config.toml
attn_scale = 0.125
init_std_o = 0.0261
beta1 = 0.9
decay_fraction = 1.0
train_tokens = 726100000
Each number is 128 + 32 x the weight over the matrix's rms, rounded and kept within 0 to 255. Layers, rows and columns count from 0.

# layer 6 MLP down (transposed), 2560x640, rms 0.0301, rows 1248-1267, columns 240-319
[[115  93 213 177 102 140 160 123 219  87 150 158 102  95 119 172 157 125 165 105 159 192 162 119 158  90 147 119 138 145 109 111 146  86  90 128 113 156 128 161 186 118 140 155 126  91 151 140 146 195 103 178 122 106 161 136 101 137 218 153 164 119 114 129 137 195  98 117 118 146  82 174 119  78 135 166 123 116 119  94]
 [151  84  93 125  83 120 103 121  66 139 139 153  89  86 142  51 114 153 128 149 107 169 121 152 110 117  96  96  83 106  80 171 200 140  99 150 133 163  91 115 134  84 130 164 144 173 169 120 131 111 159 105 165  87 151 157 113 128 125 115 131  98  91  89  86  95 130 174 119 213 140 172 150 180 139 114  66 112 101 132]
 [131  81 157 175 187 139 132 126 111 165 131  66  92 129 135 188  75 102 135 167  88 106 101 168 119 111 142 178  45 130  33 140 116  74 162 216  88 116 156 109 190 132 148 136 172 113 152 124 157 170  81 209 163 167 127 124 113 143 106 116 107 161  91 177 151 167 156 112 147 129 159  67 147  91  75  82 110 102 111  96]
 [127 132 123 167 228 145 107 136 109 152 172  87 137 130 157  96  54  91 147 105 102  79  96 181 134  94 121  46 165 151 184 101  91 181 160  73 134  93  87  33  86 132 155 120 162 137 168 155 136 131 111  80  86  67 131 154 130 155 104 131  85 130 116 104 105 145 143 104 124 157 122 107 133 126 143 140 118 158 116 137]
 [104 111  82  96  79 143  91 132 175 155  78 130 118 179 102 157 106 139 161 146  90  93 130 143 118 142 149 158 159 154 109   0 146 139 161  89 173 155 134 144  56 147  82 108 164  80  81 109 160 140  94 152 137 142  93  67  60 165  86 133 123 126 168 140 154 141  73 128 166 133 133 165 119 127 137 165 124 151 114 122]
 [146 143 151 115 182 164 116 151 100 135 124 106 142  92 160 108 155 140 152 113 151  95 164 126 117 161 189  89 109  88 144 167 139  96 101 146 171 150 145 141 116 103 118 141 163  90 119 137 138 160 175 135  96 152 134 136 104 118  96 207 124 128 150 146 142 141 201 115  78  96 111 124 131 135 136 117 121  93 180 113]
 [115  77 142 111 100  87 154  82 128 134 114 148 101 112 120 117 136 136 139 115 122 198 127 137 185 138 128 109  98 138 133 109 130 143 105 121 145 134 124 159 143 106 110 130 151 165 125 113 100 139 126  79 147 126 107 182  89 150 141  88 131  76 161 155 159  88  90 156 169  66 110 100 168 106 128 127 106 120 148 142]
 [158 160 159 170  93  87 114 169 120 160 110 163 110 139 105 181 116 156 100 169 166 118 122 121 168 137 171 141 138 152 161 145 166 123 131 112 110 121 173  76 166 115 133 126 103 150 177  80 159 150  89 161 122 104 142 181 110  99  89  70  98  60  50 149 143 113 119  85 129 128  57 199 127 103 108 133 114  82 134 109]
 [123  81 177 142  56  90 100 146 107 188 111 174  98 113 188 136  92 118 170 145 106 118 163 174 134 115 145 132 124 102 116 168 190 106 104 153 161 149 147 136 135 133 137 123 125 130 115 175 159 128  69 113  90 145 133 168 144 145 134 158 119  93 141 113  98 146 122 161 101 130 127 104 143 103 151  81 132  95 113 126]
 [150 156 170 137 125 142 128  74 144 103 111 137 132 157 110  78 116 135  96 112 119 106 154 125 141 180 166 201 147 135 107  48 170  87  74 164  85 170 117 108  68 152 111 105 155  91 115 118 160  56 118 122 143 120 186  92  97 121  70 120 147 116 151 109 164  96 114  96 118 129 111 109 124 134  88 123 146 150 121 148]
 [160 125 170 138 134 107 127 106 132 113 120  96 190 123 140 121 140 150  61  65 142  74  97 115 146 106 159 142 101  98  91 121  99 158  79 167  99  89 113 138 144 180 133 111 153 154 131 101 124  82  86 155 145  82 131 147 122 125 154  86 177 125 149 167 148 129 166 162 138 136 122 125 155 135 157 100  92  72 125 132]
 [ 99 137 194 147 145 131 119  60 107 116 105 142 138 197  80 118 155 125 139 124  21 173 139 183 146  72 201  50 112  94  80 134 128  68 151 138 119 146 114 135 138 170 178 132 106 138  88 156  65 163 117 110 108 114 163 138  61  88 124 111 138 123 173 114 120 125  48 157 118 128 118 117 166 117  74 115 167 162 129 180]
 [121  55 129 104 156 144 149 158 151 130 128 180 103  87 135 136 155  81 130 181 117 110 143 161  93 120 131 129 160 126 173 206 191 107  71 100 112 144 117 110 158 143 115 109 120  99  75 165 130 172  73 145 172 134  99 131 153 104  47 118 146 149 161  73 237 119  82 117 119  74 139  95 156 125 129 125 137 164 117 150]
 [136  84 159 159 133 136  91 181 186  89 119 164 112 136  91 104 103 154  50 145 140 136 131 140 122 100 169 184  94  98  82  74 124  69 107 119 136 164 180 141 153 136 101 102  86 124 115  88 169 137  91 156  84 107 156 128 121 113 128  92  96 132 149 134 112 150 149 135 129 155 126  94 120 125  76 138 122 183 156 129]
 [104 160 130 137 170 124 105  92 138 128 134 118 150 119  96 152 106 115 147  90 176  91 109 114 127 117 139  94 115 146 153 162 100 157 144  98 158 137 136 144 169 174 160 160 130 177 102 103 107 107 104 179  70  98 141 102 202 113 162  77 111 118 140  95 126 134 117 105 130 153  86 129  99 134 151 138 146 111  70 126]
 [160 131 118  97  76  91 149  97 165  86 107 150 112 106 163 155  77 101 144 160 125 170 131 124 136 194  49 110 141 166 144 129 160 175 158 123  74 115 166 122  49  39 166 136 132 125 183 117  81 149 157 135 114 194  70 111 148 118  63 161 124  94 126 154 118 137 118  97 151 131 101  31 113 165 146  85  89 112  76 137]
 [161 105 131 128 107 172  71 139 145 164 144  91 137 151 131 135  83 117 146  86  95 117 178 124 151 158  96  82 189 208  98 167 121 100  84 110  89  35 165 100  96 156  90  70 128 128 129 118  99  67  59 125 162 175 118  98 185 125 148 147  90 110 107 103 128  44 199 149 153 191 151 126 172  78 129 131 103 149 119 158]
 [126 133 104 153 164  63 105 106 113 159 107 191 165 106 131 115  92  97 151 156 147 128 164 136  79  86  93 145 117 105 115 127 130 168  82 189 229 185 171 118 104 101 111 162 110  94 142 132  92  84 134 113 194 117  58 142 123 168 126 137 166 162 115  77 121 130 113 108 105  99 101 167 126 143 119 119  97 102 156 127]
 [122 166  91 139 118 135 136  84 163  79  21  97 175 146 128 164 135  71  96  98 130 155 131 131 120 104  57 166 129 107 107   0  99 159 118 170 128 124 152 112 104 133 104 108 137  83 118  72 103  94  90 103  99 141  88 185 159 115 120 145 156 137 140 228 113 185 165 117 138 127 137  96 178 132 146 199 184 204 148 128]
 [118 117 120 118 131 144  93 110 111  91 117 121 142  97 150 186  91 141  82 138  59 112 150 125 137 168 184 110 133 134 115  84 145 113 163 152  96 119 126 150 173 128 141 130  99 130 127  61 136  88  39  72 127 156 146 159 129 131  98 119 170 135 151 185 132 131  95 162 127 144  90 145 144 143  53 147 125 155 130  95]]
# layer 6 MLP up, 2560x640, rms 0.0301, rows 1249-1268, columns 240-319
[[119 113 195 130 137 152  82 121 132 114  78 158 166 141 161 135  93 123 148 168  94 126  98 140 126 152 122 100 108 170 104 137 117  59 142 133 129 110 139  97 159 153 142 108 100 120  91  71  55 140 156  88 121 113 123 114 131 159 120 108 173 136 153 111 113 119 163 122 131 119 155  89  61  87  91 180 108 117 147 127]
 [138 125 121  63 147 158  81 130 149 182  59  94 155  85 137 135 116 157 123 171  93 130 100 138 135 153  99 103 143 188 132  79  85 122 113 105 175  93 130 152 120 179 131 149  95 151  88 148 133 168 130 133 134  96 166 106  95  53 140 146 161 119  54  84 145 152 143 129 124 167  57 155 154 131 160 121 167  76 164 168]
 [120 142 170  72 113 142  83 134  71  89 110 122 183  59 124 144 132 134 144 139 140 111 152 175 151 139 133 109 115 165 103 156 125  98 117  75 140 111 104 113 103 139 116 126 108 141  93 184 147  68 117 113 149 170  75 150 153 122 159 136 178 115 138  40 157 155 185 185  92 129 103 119 101  90 110 122 161 141 127 151]
 [124  70 118 102 124 105 134 165 144 147 149  88 112  85 149 135  96 135 122  92 130 127  74 153 147 109 124 109  94 153 117  98 162 173  95 188 174 128 101  71  85  94 153 183 178 122  99 112  94  85 166 115 141  79 196  92  80 125 162 115 147 172  60 167 124 144 153 160 203 145 162 204 139 175 116 137 135 112  64 134]
 [ 93 126 157  98 171 123 185 188 127 109 154 160 120  56 149 163 128 197 144 162 162 121 144 121 148 136  90  94 112 118 104 140 129 130 111 139 140 135 137 161 122 159 117 130 141 140  91 131  58 109 129  81 173  58 109 148 131 156 126 107  76 103 140 119 185  97 103 165 189 172 150  97 106 115 137 116 134 134 163 158]
 [124  82 106 133 119 126 138 113 180 163  86 152 132  87 125 158 139 130 142 140 122 142  79 133 105 141 127 160 118 124 121 133 102  96 163 123 167 139  95  92 133 126 142 141  86 150 146 141 115 144 146 101 166 119 148 131 144  91 114 160 180 123  85 131 132 123 151 122 114 118 154 143  62 146 144 160 138 131 130 155]
 [ 87 125 127 124 170 121 103  91 135 159  98 134 116  98 130 174  50 119 135 161 166 138  92 149 190 177 164 130  89 139 191 138 127 147 185 139 121 161 119 172  86 132 132 100 127 143 104 144 148  28 121  61 159 182 117 139  95 159 132 109 149 162 136 154  96 174 130 149 140 137 139 139  82 220 104 141 153  88 130 120]
 [153 200  99 136 152  58 134 121 166 130 132  73 158 140 109 110 154 139 106 136 150 115 184 182 133 136 117 112 183 159 143 123 106 127 121  95  91 138 104 140 106 126 108 121 141 153 136 140 133 123 108  98 119 121 131  82 106 132  87 100  76 128 188 152 127 159 113 193 159 150  96 118 119 170  95 134 153 212 113 138]
 [125 108 102 133 185 132  91 149 150  91 143 156 147 137  76 115 118 149 101 135  75 111  92 154 186 106  90  87 105 132 169  88  78 139 106 119  87  80 113 165 145 135  90 147  74  84 186  56 102  61 130 161 131 158 162 174 120 115 126 192 117  76 173 138  80 139 135 106  99 107 122  88  65  70 167 171 159 208 139 162]
 [143  92 146 124  82 103 113 174 101 148  91 121 117 192  70 191 114 174  95 135 137 150 188  94 135 122 127 126 127 142 134  81 107 179 144 119 160 108  78 111 150 160 145 127 164 131 119 147  61 148 140 173 158 105 139  74 111 150  91  82 157 142 178 139 130 180  99  49 181 115 152 162  81 146 174 162 148 158  46 103]
 [ 62 121 107  89 194 143 151  67  55 124  50 170 122 164  93 141 120  97 204 177 139  80  95 113  89 129 103  74  44 125  89 195  92 147  80 166 131 166  72 118 151  98 167  86 105  97  68 164 114  88 159  72 158 176 105 109 109 111 120 105 130  99  92 136 117 151 123 115 130 144 146 116 145  95 161 126 194 124 163 116]
 [ 90 190 107 151 172 130  93 134 126 140 123  88 158 121 122 142  91  87 189  89 166  97 140 125 150 129 119 159 133 111 156 126 120 151 184 135  64 174 102  99 140 112 187 120  87 140  95 211 100 154  79 160 200 136  93 106 102  90 105 164 156  71 104  86 104 132 200 108 136 159 203 134  62 190 119 160 117 119 157 104]
 [115 173 100 125 177 118 136 137  95  64 162 162 130 133 103 127 138 124 143 126  93 180 156 137  97 159 157 112  98 156 151 160 119 162 152 131 152 142  99 117 122 130  76 117 157  96 110 147 155 145 173 139  96 145  98 118 146 135  72 117 151 152  89 109 118  90 129 103  98 133  99 136 145  84 101 136 137 127 146 174]
 [149 124 137 144 197 138 117  94 135 103 128 117 174 177 146 148 140 130 135 178 121 129 180 135 109 141 131 155 128 165 121 138 142 115 139 110 113 112 139 117 157 160 106 120 121 115  98 140 115 166 165 153 131 173  89  97  87  84 107 151 132 152  93 101 115 135 188 123 103 192 143 131 126 109 155 120 133 148 102  78]
 [173 150 166  78 147 110  95 115 110 105 132 125 138 114  96 120  63 158 184 156 123 161  47 192 148 106 162 115 117 114  89 137 126 129 126 121 110 110  97 145 119 125  95 151 134 189 101 190  94 132 112 106 144 137  68  59  59 168 139 120 130 119 132 105 111  90 137  87 122 124 157 169 106 127 138 132 168 133 173 155]
 [131  97 118 112 108  96  76 170 116 170 107 120 191 168 156 142 137 145 133 133 169 143 128 131 143 195  51 127 101 177  89 140 125 169  40  93 155  80 124  44 142 153 123 132 110 178 126 110  60 156  96 129  79 162 156 113 110  76 119 132  92 137 107 109 150  91 200 132 102 116  93 142 172  86 169 164 137  89  81 167]
 [155  87 100  87 112 132 108 128 135 136  85 107 174  97  52 160 153 192 107 107 102  86 181 125 163 151 148 149  98 154  84 111  73 107 110 134 181 138 123 142 124 107 102  82 131 123 163 116 156 103 102 145 180 136 120  96 144  92  85 184 115 124 134 134 156 159  95 146 147 149 118 141 104  95 103 148 124 113 103 108]
 [162 159  82 118 160  93 114 136 111  41 141 129  78 153 121 128  92 124 133 145 117  91 140 155 161  94 137 165 113 158 114  80 118 205 146 105 132 133 104 140 179 185 211 126 168  85 105 146 136 116  81 149 182 117 151 189  90 129 108 115 128 120 125 142 146 142 152  94 115 110 106 174  99 171 135 139 167 162 122 171]
 [154  84  71 138 140 143 150 129 109 185  48  44 100 138 103  67 130 187  67 155 108 117 151 149 117 138 104 113 106 161 115 150 154 178 137  81  78  67 105  93 114 171 113 116 139 125  91 111 116  92 149 126 148 171 117 117 103 113  84 139 105 181 116 129 143 157 123 107 132 180 111 190 102 166 193 147 166 123 121 125]
 [178 151  98 118 143  62 133 148 115  92 135 128  88  97 149 149 105 113 172 131 146 140 119 145 204 138 138 140  66 117  77 132 169 158 111 187 102 152  83 125 145 132 133 114 100 189 161 170 132 102 151 104 138  95  78 189 151 146 147 177 132 124 116 130 142 157  97 141 137 164 162 134 124 143 141 132 130 141 141 134]]